{"tie_word_embeddings": false, "decay_shape": "linear", "final_lr_fraction": 0.0}
Each number is 128 + 32 x the weight over its row's rms, rounded and kept within 0 to 255. Layers, rows and columns count from 0. Numbers have three digits each. The size before them is the row's rms in percent of the matrix's.

# layer 6 MLP gate, 320x128, rms 0.0717, rows 151-187, columns 0-127
102:132149138145111111167170131104112081071128144178183130160118117120131159105162134123103169109111079123190139161129110156014144147106124161125119142154065175066146120125138124117143169156152077155120177094160101092120054132152135140111158173072165151092157133147095114092118173177142174173180134148129123150101175114134162155164110133159161202165180098104111116132145132182133102100090
101:142151124167082097127106163135151126127086077079150045139114198165050088103061136038118160143131093120138158146091097165101113160150154074188138119150110138095093107110185102090127112108146091085172107141094146142095146103125130148118171126107173140111124111057130092125117128127147128158122153100067072091120183125133114115151130134149117196153145119123140084154146131055080139126109
097:082178145180121135149177130169127113127140106095173145170151187098133107082118134172145132089103124067145118140112116131147133084108132171139167127143107093090061172207061176115075173122120121170142120094133110175130133065111108131146148127171109121133108116154101171153149156178152136160153079124189142049129149126100146126093071135124106157065143060123149066107141117162084105143149
098:093144159116134114095067195189123173098091106184180125174154136135126059197179094127130196139191211146120097161150107149155122117145111087110110190090123160130142107133117059114116156086169171105087152113148123097130148095111091148144143133183091088158126095121084093106150146111150157123142151085149163108112041158108154057128136120103161116150140113148131121114108138128146109118115
102:177154124089157131122152146135122104185057146144193151173143126131106143134130140077136103151152105167137092128145151087128157177143136104123154145157075083099086117167133132135173138158104191145103101086141150116079135132145190059180135152111110169131097110112119091194138120118108140084111076084146110109158128133157083111138145136157122060107179145198177107115123136231065095129131
085:137116083110142120079064094113140107197111153129101168108107101175067100157104102103152126109165110137135225138129136114108143128157166080146118134099101185131103164153131091123141149168196117091093172154098170139117153130164078120083119151133078083105097102107122101170162077096187163167099115156077080190143161110102146133154134166099153102099173157143125168100084119083131123173162
097:106155167232140145089077106145125140102135085063093175126074144113119144150134177125166108169114118137098074149138102181135093150140133123162122118135079122103160155140135144139115147088166205135111169171166124103139172126114148105149161118173102102095113145133130139119110108105127108116139075130161202138088128081211157145183097129137134118179229120179126129129133175144136159081154
103:109156111101098141156143123112138105108114111084135150127146107146157164135125087125141159068154136121118174114122088160129098097097141146162143083119072114129134000127114126163101055127161143081118170093077108104068125110089170161123174154169162065168113102130123118136129151116143096141057085155108047128182156149181140138125156113159178099113132120143094126159145088167111101181139
102:075140124079141115152138113112126128147156124122128127169133179121075140055110087146071100119110158139122138127131054125099152124128095178159112189123097118156095135135176060120126145110081081206159062127161177184126094111133061109127100119125114161109113140131113094186083150105077079106142156149128084157075150156096117109153183151114134139118072131146187170153150100092107184140094
101:088179136079128091137103175173080154128105091074147126106175163165115164097142084089102166141127145170143111065129086119156161137146148126193072100089172164195130121144104123114163092127094112142197059164115129136087124092103133119084119151123112088127154198136075081129143112084141153132157097131187096088110100131098122161087099121180160129153131178112110078130144185123154136162150
110:111160140093103092113115117124128149100104116155169074135126161145113122115116116129096093157161152117136181121067150174075141128155142165120097163121105136127073125189102091150167118056147142215128045163156050152158092103080114120157141082163140117108107188120144119133084146149130133140147112137067158114108114119147186188192133113201143119099201153144111171108121164103152159107129
100:138153126134130127177149090133047078154168162190131152099107146092173040140113106113134094183107099149115121129107083059160057172142111112125121110145092145164057127100134110155136123054146134113156170154188129142167084137132195101102151096119167111113084163103077124101152105129120140149134137148104106179103206161101103141112167083153173140131147150114139113111098157159153116172131
100:151046179106126160133148087130130109130133140119152169140092107096104116108157159116156106151082181108084136135139178109138106164069078116182195172087106110092138165139111149109126118149128168100136085156122170136107168157111108095115093110101147142122097095121128129199205152099156194159054064125211120191163138096104133101136140116170144133112181124073130118112141139139121121073138
086:093166136157170172058106150123178153119130130171191102129104132091135103161148130109154108149126074159149069115115146199084084158141107124121099108108137120054138111163094133203178153165163136166141144148167106132147151151173132114100135124180123118142114090121115084149108184109108114102097091087093143120146125073139127190159138125143188157058184099123124161149108132186203135089151
099:105221153141127116148077138099150140170154082189182100123108097119140115130095147163117155110054126145170092185115091127126199149071091137153074173121145126159076133102145141149149108154050135124092119109129133181117149103103116140125039105147137087145103107129132127118164120112127137127128120100185153122108119167179076119063122073132169157122113057158149129091155150133113182102108
097:153102137111132115153174153111100180094104114127144089126176118134107067122163111086078082155170159107101150133100111116133140097087197080134141084164187078136115145182128102140086132145088067083124124072160184126141084119136123118178112069111133123085158114119153133104163107092112101117121083144133139152149092077133172090120070154115185129212128066192149167152117096160165125103138
117:107082116142063107098094146168138154163133159104118096112155136111136095147121113111128118164055117116089153124120072097137117147167118160102109114112185113115106179156164190082111115098189168111124059191140181066146131143149094129115101094124176105099166171102135128136128124044141129103183140101119079098125205120091125157121163176120142187119086104063115112100089176136141099145127
101:146104179040146080112093071117166134165119060111119102115171105141151110154127123107179079129171139133128129090150075090135134176159161096068138128116089181113073178186141149127110124081128123119093141109128110150108083126121147074135132127140115094053115157152144149109135127103109086080135197118127167162153099073076180159080126129104118184148127096091110161100161158140150151152070
098:095089180122140141115178120108134150188156153155173121099098152087081155120206112133147133077143105101108141099087123124095148156110101121133109047120107165069090171151103204148124130138071143087133118161155150070146118108128148117122115111143151124162169167108095114135165196124076098071076152133110130148155158141096128109152102149140112087119134108155075106216153101160103077054122
096:107120133117165066066103140113106139086156103095100118162136077175135137141100109122139085114135187150059148140155190088146163148196147068159184147124091118124103109099147170093117103133097091184163137150176132140093104153174142129178134078133083245119138154118176093131135108150103098159083112125173199152103116120124128114114109115159154106136115127095103113114107181099167160094138
103:109056149121093108167126085107136112121084113160193117120121110073115152101148099098120159134109084103210132134116100134114125181171170157131128107117183073133119182170149034075127159090114098127127074099151143176114169190129100108101117140145110153117132119123091161102147134158062136211179144120094067133127126128130178132155140123141151064102163142087106115162158100130154103095102
090:115122156114096084100114154132072166147118106165086173100086183084124086077176140160161109068134142069137181154148074084092112127117110107039093120127114173134170129083208120078083077164135110102182157113147108136140146140113117121190125125077176139123162107162146115126113118110153117093145191112127140144088108074153120196131129114156080166079131128109123120127133150147147069119133
086:097166172200067172129092114130116111111076153060103081131095076119069148125160052141148091137119119138161133159124177137125188173161148102150110162100183183094116176121112122110151150153096153112121093181117110088181148126127162156162208139125108150108145137219169113157119130089138109146125129127138160111193152102117170191134142123123133126153136124200100117157170124119106121134138
095:173102156115060134127113151136113142158224149099091098123067147118139093148133128083102120128108166153070120054095154112116139142195128158155162125114109157117126124102078134113154141077133135079095122121094136065204178160079151090099119086156078151147116147173106157106096151082160127105093148119106123103149110160132153147061165160196094165097166107181140126122152150152147138169160
109:149128197057157104094128142139154139150118175128095113182138113108133179102074138180124162176065117136112133171108088069155136129157166108212108120072105126059126159121163114138198153136114133169126124120141145118086154109142177130078156125139065115113130147080139101160126113094084150143158153193116134074107152083166067173091155133139140121132130124101172105175160164093154134175141
086:089113154149128118127132075173084149173173103103103128177089090110103088149194104181158112116134133209106133138156106159057073125133160150068133161100164129216147206220106109118108134105073170126079144113123098107136164146134122152136154154141111126116159118125145118121118089101124083108098143099103161110147062147099181141101129164155100132131187108146116112099149166168105102139102
107:169137146100201101112106155077091114105143087096139115160130120117113141123086115102176184149110141138085164135080108117109156062159104200119127147143132066119077154127169118113090190122093090124180123153121110125130110122161174112075141138157038116091093109136175082129124108106135142055102131095155086158135143144140147155185157092138133117086173126140136203193148118066145133166139
098:140169135113114095165163185124168143113134107138097139107135185126106103114135097106156101154148108128094195115092123100148165156180157143182107145090175140089136180112149064103138154184139138139137188086129093149097087119143146110187051149085130148116133155136092086075094063080104107101172072147174077147183097092098079131107149143168146113086146176102161070130123122106142150139150
096:134114148227130146175117161074129128101140092137094146187146165126054078130131105109200092161099124144132136135144158114055131144149144118126075156133139125163103190130153104130138136135062087165074111058092135141117117155191221092123126145152111155093123113196126091103072085111163137123098127112080127096135117120056141132133118121143140116158115147182112157114091136158119122145099
106:182136138125107115158165138078083101097095128157064198116153193094157156116143153107115097152154080152121136066121159163181175149166108123149086161161120108153073133088111117107155136126142155156135086130063130111146174101141134083155177126143120115188207133158078162088164111107129139147135146125115062105139135169106103139113128063112136121063136148099202073097143114094154152120168
094:105135162087105176125140138120123125143126063126125125093166176059114123148054140114180085128123063153093162090113154113119116102114113141128111148106108128096089117183195182162164143131139100119143083116061123104167140119170104108183106107141160129083136117092131114187148132092189102115125170173181152119091176131113194114123185146142073142088151106155182130098159128081124130172191
101:127087160107147205144160089092110130111086131108125091158116179103177178174154154150148150101094134122132169126136155091126111125116139158102195135144092139148064123176217131076113146126125148173145132137115161136146101113097115122194163160150134079093158114094053125107135125122099139134143156072150094168049126122178141117086099182118092131114094096102172122059137153103067154141163
100:147087186158103109110131163136149129080128138143117128118152198087080157134082143107126112098138071110111110145133136091068142140091074113127128113122093140134105117118136135143122110105152095149111098095109096174044111155122143088150087152094073076046125133122125171126062107134157147153188119126084192151149097088050175171170113177120149152070121106109169144132134088144077186123113
109:118101126157074126115187125142120102122106121168078121166128144082094139152144087135120138163115132088096140126136167149074189132106147122085148149156100094214129084081137130109045096155078149154142089145153115074099167118157164144176168078144169191146136107124170159108133135152071123163130105067121207122133113157087120092166074145131147171171111084129079125111128089127084108090117
088:172113133118149160141085106134073132130098113164166108125123119157133127108099067182109155188108181127197157161132107135112129078106127149169088199072141101134145093129154102141128075122118077106098158155100129149087122167168100117065092177053156148117157128167086138146149144114104109201070163163160114142104149172123181168117127107202142143115178100094145122188146134111122153121090
107:165171068116142147123139130095088112106166149132095102173039134125167152136098150203146113097080163118118121118118125098094148133102105135098103122172140109118140157136088117124139150161081167125189178151180092124170090106204124163118118089139142150150115099095195170169114135177152155185048103154205116109121161149156108146126169132098127089123141103153119079100137128148116163195168
084:103145084124194148156120133151108165125129075122121110076119129115130187099120066111103101137085087160085174147120096115219177125127145171111072108113120123109126119096085183135111127190116156141151068111191138135134087151176154189142132114120144139145081142191132103136178114139084090108129132166127089129130063203121116168125093160125117099134162189159138177126158101122179117105174
# layer 6 MLP up, 320x128, rms 0.0716, rows 151-186, columns 0-127
098:167096148146103092151127102176127137136178153121130068135104194162077162093130160135156137119089136111145148145061108125186128135136196109191151086130110133079107156155094127125099078106170153081100156125131171158126093107142116105072141196125102107172133143103073067103111107060169166129156113124136097178151132106132092120123168117164145137071120098098191163146204156141141075114139
103:068138181141115096149100108101121172098071152151138129096099155089104145065066097130094172182113143152059160130099159144160108145098151133149111101087107098108143063128122147132191150133149148173128081066146146151176129221138140172129162160101115157101158160073120087187146094053137144139137126130165116115156071135150081128129094153141127115140108157127156126113167177074121134151168
108:190098107130112166184105140120133088089179164160191112114108153120173099142125046139105077154136170148156103153082121126137093112098142167151118184167157081094105085110158131098136168155116142126119094098172136155122085103132071170131140095130115125123148099181107145066091167105103137131102102129129109104147093133167148121106145145027050124154117102143135207093126202146112111130118
104:109116126120097104105116096146141129166151150179139077136070186120039096159167137122120172141132113119122146125048129114127121112102146160107090149125115112180101148166138152157187080117147116090143112120101156145081199134136099071096149142156111133103112125148174110117154106111163131133232166115075119103130124122166088174116137124174079100048142127171055090138088182147156121117151
097:164129203137094121119157099165093132124193083089106119095120118208125105142124193150133124173093122070125143168117072145115083138134101141155084122096148126133093141078082090077094095127158128134153146124104165124178156096144071202115134111135128105118124178075124170090092110182174181113137154132139133110106124111137095119108118061114127129075073120157086147105112060122137188174141
088:143119163141120083160182148134139111172092192084112188110105134165150143135188127128083139122113177139130071138154082210154112115148160172106169057123114121145137131170171133120167175127153117141106100094144104103080090101136145117117141122126169093071157145127064128070074129101101126092116140106192120160146100105090138167114205139089126192077101149179136130116132137148184130168160
096:132138105158120126137130177098065121151129156163097141151146125137129111053145111089107064160095103124113147054118164120083116133143143065152182126172158137080119136160116080107166163218152109116084083053121088146102088170210130141135100142095148101140168125163107136112132082174173087110115109131132120125086110152075075110135130081164129159108096165166122174099124111104172128158098
100:142101147108103086114182166149169146157151156135125113142146101090125155165101130098134154151109136095131054029126139111113125188120123144160153122137133122168104197145045155128192142048124088106081128141072179116139164138155179095117126122063090140157081146107117160126128107127129145116132105070146158148144124082136159107129138160094104188200155144160177149104097144148074095151112
104:162125079151188116059154103125134129171086093150184152091103036121101149169154154069120079049114100169122103161142188103127131102121136116101175176158128124147109164157107118118131151140180168152112098143121135096145093095091179171176172090090085127093126131143113132099151092096152085094158093116096101108120141124105199136117133139140124101185140147058137142067116096157135157148124
111:126151090132155126109125112152115066134176147180087115135176154154062136128131107115062182181166122174126080131165189149156121088067132181135137062139057159140141142153057116083066122122095123170097138090114135150131119087180170165146082157145122075153134104075111111195091137130145158112119110081145144145100127116135090088111098170102109099133121088168105132083161119142110107151099
102:069150122133139093093110125088129111083097090123167089147112108160141125109076141093094111179116172113148133104105210143138127089088085109133068104139088062124129166089147112134079168131153080144105053147166109131120130068070095146131133130161119179110154116153148105150143172132125076144081063130169062125113116155123097125167190093172115122091149111195171142143150105086166165116128
106:101080124120139154113145176081130097093126089138164120118175104152145155034149208147151148089211141151134092156195163162187141114146179115115151102156165125079149141134093140149152140144151088140090138112127179120046125143134130064175113097169125106156150084172110132130079128112080156109129172105150105105156145108155064139150114137065120115129103180098111159108146060126128140126143
096:127117151158117130132167122160145132136126155134133141126080091133069152100126221168104093141122196147146076112155168105150140145142020176147180149101125179117095109116077109084159111132120109146139154176128137133130175098132112082147104116064151189087097144160123101173184179131143147179127095124166103138119159151156112136159150131161129084067135165123128129074153147192118086071153
103:101126139155130066151156154125093076104150124131127150082114176104111072125193109134121148119131134117109188119059131200174130127119154176132177080158113179086136104120060117106067155088112115098167150151120111122105142121233127064066146106112130129166170134110173149079146174150103102140156153124094118093126120107120140105119102128101187143107132034110154082116120133104117161127135
103:169105100122140154143132136133132108173156171174109164160108161134109123167112113105082129149152126119138121074150130158186111143109187159091144129136140119130119193112099145095104159114131079149155096088100182135111151115177104144147087147104066162072087079079128133180118073092127184093107110127094129156143071148078079113129171164164174134094156141140183079075138115081160185097049
095:095088137127091116087096108161133146157145094127135144088138098116148137131100106156111221145080146141141178074119135179174117101179091148100117074179109167109149140110104122131178107094121108149183210169152148076153166133125085126116103136142163174130121140066107151139141144115146129166142218133043115104159151086122190086156125137148118122066110139112133121090055167144105110125114
102:106101147140107097183143127131123154114152182092105138117125113151144150140082090176202196122219162168088081131164175175118075097103147131096196151135102125115162113190116105148195114143113112120165138091119103127120180129158134102159186138099127117104137177127137115138144085105123121135109140155129120056065106162105133111163054125109178172128167179143187145170140147153119161133141
097:135140118134147202133166157157070114169093081093083120196181093108162105091097127138161105129080117141147080113073149126145105144148123139113186084141159175144122128124125096135082107140125130089112110161148168144163189158130095128075102118190099167163063079172085134141126105144084114088088104123111117072115109132099161106092144100107110073115070141085188125166140196110146168147123
096:125151152157084119128139121132133136114127206082130155123136128206177123100146155109143124126151158135116140148083137149059145128121129168127136124144123141072129156119165119122104126106098182103086138179169103071134044168155136139090160166097119062158120081147105196087117110132128071092174108137158074194130169174121056110138065137123134176101133160083088109074163119166117140101149
092:137113118128153076112104116094078100183112098146108173111148168086162096113159100165113176101105093175150060175100121123156182137140121130109175134127178112141123189154145106085084179119090083160137152131108091106095110157098175141109104167182086154088165157121192090107154106175119124188114128157192119081153194097065134108090104152169144115078169131149146106106110156112136104107116
105:109156120083104099153109120133126121178053119107177109181121092110106110124128113153121140154061131101133150164135131128092161093097177164139140133063122095171145128096113100110104174061156070143120117080122107158140115200144103161126162070177100128086176156157132141154085133142086109233134112114095093184150100148138161135132152173144049075102121109147084114147161106097162106125130
094:109054082203115131124109126086159113132063168066172062173163179136160117173110101136136094114084115122181123110112136111146136134109094072177094130155192113137111123090089084165096103155123167174137096169130119140088153132066098166149134110101161147123177141123159119121130106109084121153075147109129179123099118151077123156119103186137133142152084057181115092114187139139111151110138
092:144149145152133145169048074137101097150063177147126091093128145170169188089137116161156130094113121122178160189125124134095131183148158068081164128080131140110135173078153118158120123134151172174156134104140148125150154158100120114086135167167099140103077183152122109089115068117086153123138143117079129235136112141094123141172169138090157116175088120133117099128098128072180139128147
107:116112091097162114143154135111085134073122082116202156081106102104134164147185138154134098163146074110163143144108116125111059169136187096140148097053066072110109114112172113122164142116173096175130125147183125143076146121120168108053113082112161091114148148117088150148127158133046120160177157147122135103115058063156127142136103151122128077134143109183131123123181145130142163144149
107:161162182133147110136168113135155156094175128077068164200143116094118084123114091175110069134119136107107133121162091171204135113139073124138156106173125112150126161139140125134153138132122082085084124157135101165103142142178092151147082144089096144135116110150123147162120065126137122168119087165156084149096218139176059144156141102153092138113157184169174123155134077112181168156174
095:105126144148120140087100115161201130093129111077084186117105130133077104123095125127124170150089154179110133101089085080097131067115091079135143186192060073160101129121120125143145118134141153116067105057147064118179112133155117121110146081166055123155113151175148169098101174120149119087136104110117078090186151151130140153080106192158124140128145084151138115091108124165161135142137
110:139135173114155135131116188143076122104087082124120125083137138135134092158173093098102084130136048117174135123131131121134207097229155186156161173137148156172119132098132101126201091153127107105119102150076107130135167146137141110081152189200092103134118146138060110053109100138109104099091181102090073117097113150103143100150110124157150158132131148093146171148131142096095157151133
092:160101127113123150177115119152074105129105098157180134063127168122095173134104157138133106134072134189115184057099134101173128095087110174143058118118157105134188171080125118119145144115134132090146151113124154119150144127136101103135068151165140110149102165111139159081100127153105136113119125078118107116163098154150079122115099115105191188188060196113071064118080154121142088127073
098:095106167194175152101097088166163143104120134144106224103108093159069104100131134101144054141100149128045112128074138113069134124139126123148193140181147130127117121119124122150127132142136203071104135094155138145123132147164173138152146128168124139112190103134100083174112135159095120151107073101182187112123131070091153157126129104101104131109102121171155108214151109092145153140101
095:127113179116153182176081100215124158087176141084119115150173155112115161074198168101093108160171120091133135126109130121183094140141123105126060127065163150126057110109108165162147110114138117126151136129125096157136168135132084148133125147156121110083166124144060068100180114137112168128127125162126115081159138079124114161157114120110197142179165160182129132126110059114146158180104
099:143115177167150099061094104176138136113074150159161143130207128138118099138122155102130143134118166162169183159084132109184174128119111136113174102148124170183064116141116102075125123139144086163188174167184117097155078126129092103124156108082153086112100140111178068131153123162113125150102173152090083148167120107082146178126117135169099175118120147088049125096168145131143161118091
107:130101134051125129095126086090127163173142115122164183109101110142117152091107051077125145075127119123111145110103112151184100127107109138132175142120149087116112083158096128098166075159157084156143164134177118104096141089107104119138105160089151159091187095113139168163176089159110169160106153167165122169067203171154192065149160114110153126113138097105091131128131095097136052162133
104:118096138147115161121089190082062113137090126111100094138109122144136098114167179143050143177118156180110098155129149126139151111097145099211118152133086188110144140125120132103159163074112123104091107139163139097135189092137124125181129161200110139145119070167131102082178175100137126100099120175140095090072140140195141152098102157204152125091143189134105113116150134142126131063108
110:130115054103119117130085158074126131125128144146120125153094117055024147143104110076170124133136106111038196152136159096072079175082168148111157189175108111147125144098153100116099094111165116118140154142165102073129141111156153107154132135144102151113108126146142143097138152111141121158081139106069175107129151147107171162142131190170068129136182159130103175096091108157120149078144
093:080126073125107146167183102136100150143112085142181133146132168132139142136107132081099169116143212141142099165152130119127170136060126171132086146132128134099181148126135091105119139201144134141128218162151106149108105136101077133116169156106188152110088140066086153135170194080122094167135122111140156121112134127118166138169088111119060145087070130060126186133128104117084156130081
108:118194122167048095113151110158139157067149090125130103151111195051120141137169122156110170116093111110121127080146136098109123167103080108166134103169113115093150063110071114106162129135138159139143172039099135143144131148163130081112095100177157150142134057126109166130138096163129136183137164101151153170086153134099170145129146108108115083119098127208127079115164149176103104089108
# layer 6 MLP down (transposed), 320x128, rms 0.0715, rows 151-186, columns 0-127
104:219150062120092121074149111096125151158133101113151074144187113093102144140105074140149102114153113117081158125119114094116089152113132137156116216115110091182060127083142094122144189079094158160100153144097106134124141097137136158174084079127115188109175220115129140139115163117106131128094105113115113107136133142090135136132117109094081096186104180132109131107042164137145127122101
103:137159194119162151109128127073119111114166153144137131164193166153133121204092105159138115099116160152195108114148085174147147151092091115118114123109182117160121148170204145127067153125140139110112131172170157082161120090064091115104142107095083123119042153130080165081106133125159147156077121105082133132209120148121098155171105097157150093125182134144087112139093123127167129177152
101:125155163119147068088116112131073123192119140144119107118201104107105191093132141094105104106126075104142156080116172125092163141171079119102193082131110170136140173159119082135131082129142092071134170188054123111062129172143122083116131146123119088110124110107156153138132176177118135078105125118136160155113126159159107160137132110213145088130138203122123104131158111084056112137121
094:163112129119129115185157149144146148125091078047120146163184124105223152099085114134146121129140144143144125138219117167140158142155106124090144112115182109105158121128112082125099152143072142103158133201166095100174106103109140156113130117121103153159138186114060148162092156088105109160059088138147097156120122158133153108144113166109153165175122122077222121148129071087154123118117
094:138161162134156135162126168097109095104101144156159126149083082095194117137136139104091132141125122166153057104183114110092129135127184131081139147157068053128104131151143194162150138179108131125095118089114146157058100180128144086171187130116147132143210085135121089156137152130112133139136125083170170149153150139086175134176159190138132143204132115162087158093115098126092115093173
096:108126057076160157086103100152151138127135096104102103116149085075089076136097153102151114128169092143137213117113202115118098163127105084123081144092096166107153165134111076162100146159137135140103186161107188126145144142150045108109094177118069145149084135097124108205156088086147138144140148127068162124099138100148115065152133150139122085145141113099134134093145136060114154092114
094:098105145099139169133109113168198123099132062093157125093104143129103139216087145125130162147136139131126101148129109147124098157108109158116088123093124125137149109110156121178119096055117176125137170207164184057129175072067123112130116131140092173075114120088117140103134107057101106112136115101141102143101129104192229135138132207118153127101172116128174112149146134109104151100146
096:104135108141128157170117127135136121107107130057125142060094123151173160128157070137083069106148098086099211120096091139079137124102078105104088112109088099089158057165147114134138135150152102110192145151147089118106122107105111141155152111197094149137150087133125096071128134148142117130166150165070056096157108200150191142110099110144138134133122189108084059127128122150150140095173
109:145123204086088173150189148171132108116175128099164079191150162159187114102117100182096129146151178145089154093124105104169118135145108107164095161083115141101126156162148152139132109174141095131131059085125144122190162184126091127086106173161119113133106167087172136141095107110120112134115136166170160164082185177124101146166127098106127104076086144181102091146189180130130105133141
106:152123187135143111140066134062118153129145130113093146181127127117174115090069128145176150132146134120142145102076109145090100116065135079121132174080158077088096167188179170175151122132131160125197107159162149098144130167099108098149167084074090151126084104123118120093111098079167080112123118158090095130181132112122123137191178129124165102123114172150125125194139144109060185143103
104:141109137126095126199152143151122120190170134124112172063143136088144126186122126151165143110058119160125152161128075066125091155141133129116165136106159116097143068138100097137145104136091132091111191129141180100088117194245166125125150088095110164169096119083137185130139111106097104102160151115160133134171119114129102068089106140110118111151113122147055061148157112170116130148101
106:162144153157090122182107102151097133197106122148149127103123115105138104151117121165127126172092111048143114092094147122092115172103126075156096142136113097132135176125139186132089134124125114095201098149150102176167109082144164174117165135083126124108064131058150124094110080121140155102159057220071139170120108138155134102071136143177173126128132141101104078099108182142168104093162
100:125190093189096120103122094080082112077135121130146099138141141163184108145124070125183156134156072115120124114117067137117133063133148129123109107142103147145170166157195126137121130110142138136102108108135098109181088157160108189127135127187067091153199147118157113065091092116075061095143167129026116112119112121144152109109113130085104127167117115173090131159127106121119140198139
098:134107115051139113137109091106120183142154103105165113177111113187107101144082173144149108152147159152164052103179122083069109134138131124092088187093128076138119148130147173160120098162101145183102090126123174110151113140090155175178102199125141146103108128155044143139132088090165169126097106080153169126129097142148136173141146157163139099104099203132124182139141092128134129153067
098:152139137127058122103141095085089159093125118096121079047127129106152074123130122161154088069079078124168148162138096125114188104113134165115131077122071152126144106182158106122121115135119113118114128128174067163141105108112187116121172108114134075129145108142153150142089140193103135117085134134177096155125196106144169135110113115064078127207094109144094169141136147143055080118179
096:186145163096167137119114091071108090132150184123148155158139162126133124130114155117108101098206140132149164194118129115066148092112173112116117135154152081167116123216138083076083159176125108101064098096153114162148054124127132084121179095136072083117116168128164168166151112124088111073126087096177171109117126118093085136090079112119141122154082064165121113127125144132105153127129
126:183148158130105105077149048103097148158224067132194142120142145102131144120186082151120141077113148114126134125131103124094111115139147080130100143109096096145174124165143149157178138131079098112123120122184105124124110093125118109140123104096131141104108033141180155148104077137112098139117155105067156140145136117115113108070190122060041122128124134090093090079095142122140172088140
100:095108136146132058111117127113151099116170188201141134122122138147084135172180061135161108123191164158043206128144107055104134165129094116147087173136151114093117095135139138156180068124136131179094111157154089079122068140111162156172141146160133109149100160120116112129102126116131110156110120164168144107154182071131109185159134140105145169127112127154097195115117107107112102172171
101:066121194136149188113143093122146129152196093105148172134115127103127120097058167075125136150072128154116125125154164144167166085106135089151126150132130121116124158139201115145174129098169149153194149087102166161132148075118123095215129094103148202126078185109140128155151117133160148152122147110158126149096138093152142103106138072054164130173122165111152121145172098102152094162081
088:088095126124075166110132137156101118125083115135151090130101099105140157157176156093080110185098140101155140124149085168159088143099049111193116117152105122068127168133138101123169101118174156077127188144152131126190136102093097105093148094106155097168093099136092161152103150094150130085110090113063086118102157111197115097174212133089049142122156172143128149156155126146151135103118
105:126107160123086146147129146138084171039155143131140134131171132074113112131143140100143161077147157170099151114122150086209118138150123106091155084138152121088109118179177051151113141160125160102130111205154134137113201067133087148128133154100134140078107070108170084108158154117119081061161137135114124091146122147116158115109104158116219135092151126140132074105156082078104087131120
101:138158174106110127079128124219083114109176098211136207138110107115111089078152137162128126160151152096143175126125103130102151136169189075165102092059100117110103128123147179106096045163133104126117148110141114144179077107131114083169117053139164086150108110130125133173120148157139160092127086152098140149135119128118106137165115091167130117072157133112162159097061131088129105105103
094:109138124177087141081186128101140153132196070133107191097082118152126106170161159100129107152134119098134103069120126105201073083120122119164101118176174115133136050144101210145162140152126089115073114138153188117074152094140176143154102125075136072106144094125124092110141118115130082156135129078169145085141196136147154136123124157152071143099112153142088131145122088148064117135135
088:133143099162081156113071121101173129172130218129086119204122144119109124072109151139132130060096128153133150127140135132127131154099066180135097147162165128137145104177096111175092125121079159135054093112139115132142095134158119143214152129148153142184149120106133155121120064163200145092120092112183138152144177175092116159150152135101149187134129161142105110165065125149070103131119
110:103147125142136149070127092108132226113096170126119148166160125194104175097108156120134101156143125214133048143107066110130129123105157103136080112152124139142104104114125113129053134090062142154208188096160123130100175119146144140139169096097160122063160137142121107105115121118126109107126131098108126110151072134062107109160077136118180116133085192101177132130113154119080155133159
088:139122131147147117116101111152077127121074155164141096169153131184164167142166126119114112138192144064159095167150139179196201183074135162167103094109159144063130171151116139113136127115148100152182131179132124157139155140126180147158093150107167104148164150090086077139150147116151084186039113079091169107110132121186104086133181088117145154172148139112127149153104128136114164130103
114:176127147161093171157149072135123098074170139121095127175147102147070173126120151121167177156168121124137139144119159141083150179119114100131114163121132117132131107149192145129089110145183083142192131120206153122126099112099163165101186079079069103148129123087146081173065155157152107117190098141091176158171105121141101155089110145130126074111094164133097107115114144109202091135176
089:092113149120126111122124162118154118111127133118124139117125129111103129119178123087135107085147089055097148130098180086118109109211144141108102147128105163113085128205133146152145130135094174177095100107134105122155092090133118114125178172080124164175149094143123120113169119142117166082178110205189123149115114145132110160126118162159133134039208035139146186118142123157076055147119
086:115136139110121119118098116209123072140109109085170094098145126153151094145180143108126170158135126111179121152126115087138119155119116083182134144137120194134159103143194120098095101130124170150211172178088122107120153075126090168073077135079183116177136136095111135130181132097109079117086161180091073148133108120120085127157158133153123144153170123059084095088110131070128141068129
101:119115140098098102122123209130161100140114080170133131110101089167104086142112095142147126079076142198156028174109118098089200165132108172148110095136125064181158108137179169119152101111157131112092119110107109101114117137097137120147114118154139168146080157148198192164109096106106095125153129111207131159122139118139124128123132114141073115124094097100068124157118210166094123122109
102:117150082014087062178128131121121086088167090110063121126128157112131129145139100121060138130146093126139118106151122098128089165151166102142123129214105176111167127109102138142136134105094139140112132138095086201124164164171136163084122135143085116136197091114033135138178116058172088119154099116088150101092126108142092124142100120123096117100121109125168114121102105111092094155101
099:090180119148116073126073133173129064048056136069075074083162156130128090123146164160144090198083104084175142119138158165111119119151115091135133090150089193111119120070104136121122129149137103086070159108070115163139142195106147128126139110116119109156091163082120134178121167108130127111118136134082107102168103118153111077099145098184078137140112152094126167114154130165130124148087
084:153121128125120136179158034120206167102197111159135178154141123113118169146046080152201081094140083102126166147117089116126065173185075161085143165134189102138090107093135162098154109149141174143094136128145119135110101131149167107117137130141095142114125147118175152129123112188165165140176131115148159156176195167118124116145169097069141148097114133111144126169104155116132134143147
112:086090142143187146175207084127100123144134142140114173133186101093115108111067076127132142129104161124155100095104101124111181079141124106100092127082168118076107144164155146134140144083115111101089145145109153186140105126081117098092143113113093103116089106120098044163149161125137100126165116132102135070041129086116074175073173096131163099119061125121111091171173169130102134122109
091:132156168134160091077124157069124104155090160154103152081173136119101127104161133194116089153154078114141121077129133092078129142152092104148134145121114093159085031108144160134126121068125100103109083043120125120140115150103122104117135075097107102135101145128164083143126115135152111105141127093128118141163141134166103144099152077219165107182157030166109097057133104150163125109140
101:101100140072127135150179158125134057127103142094100103142142134176097114097127173091140116140173172155107143143069186157138121099151126169103110148139150160143126144172141139156132204087149146128125138201172094111122149108085161188157128170130103066164103120093123099128118119150155137120146085179124104098175097073155051114194081150168113164104088138142081152137088103069167134145175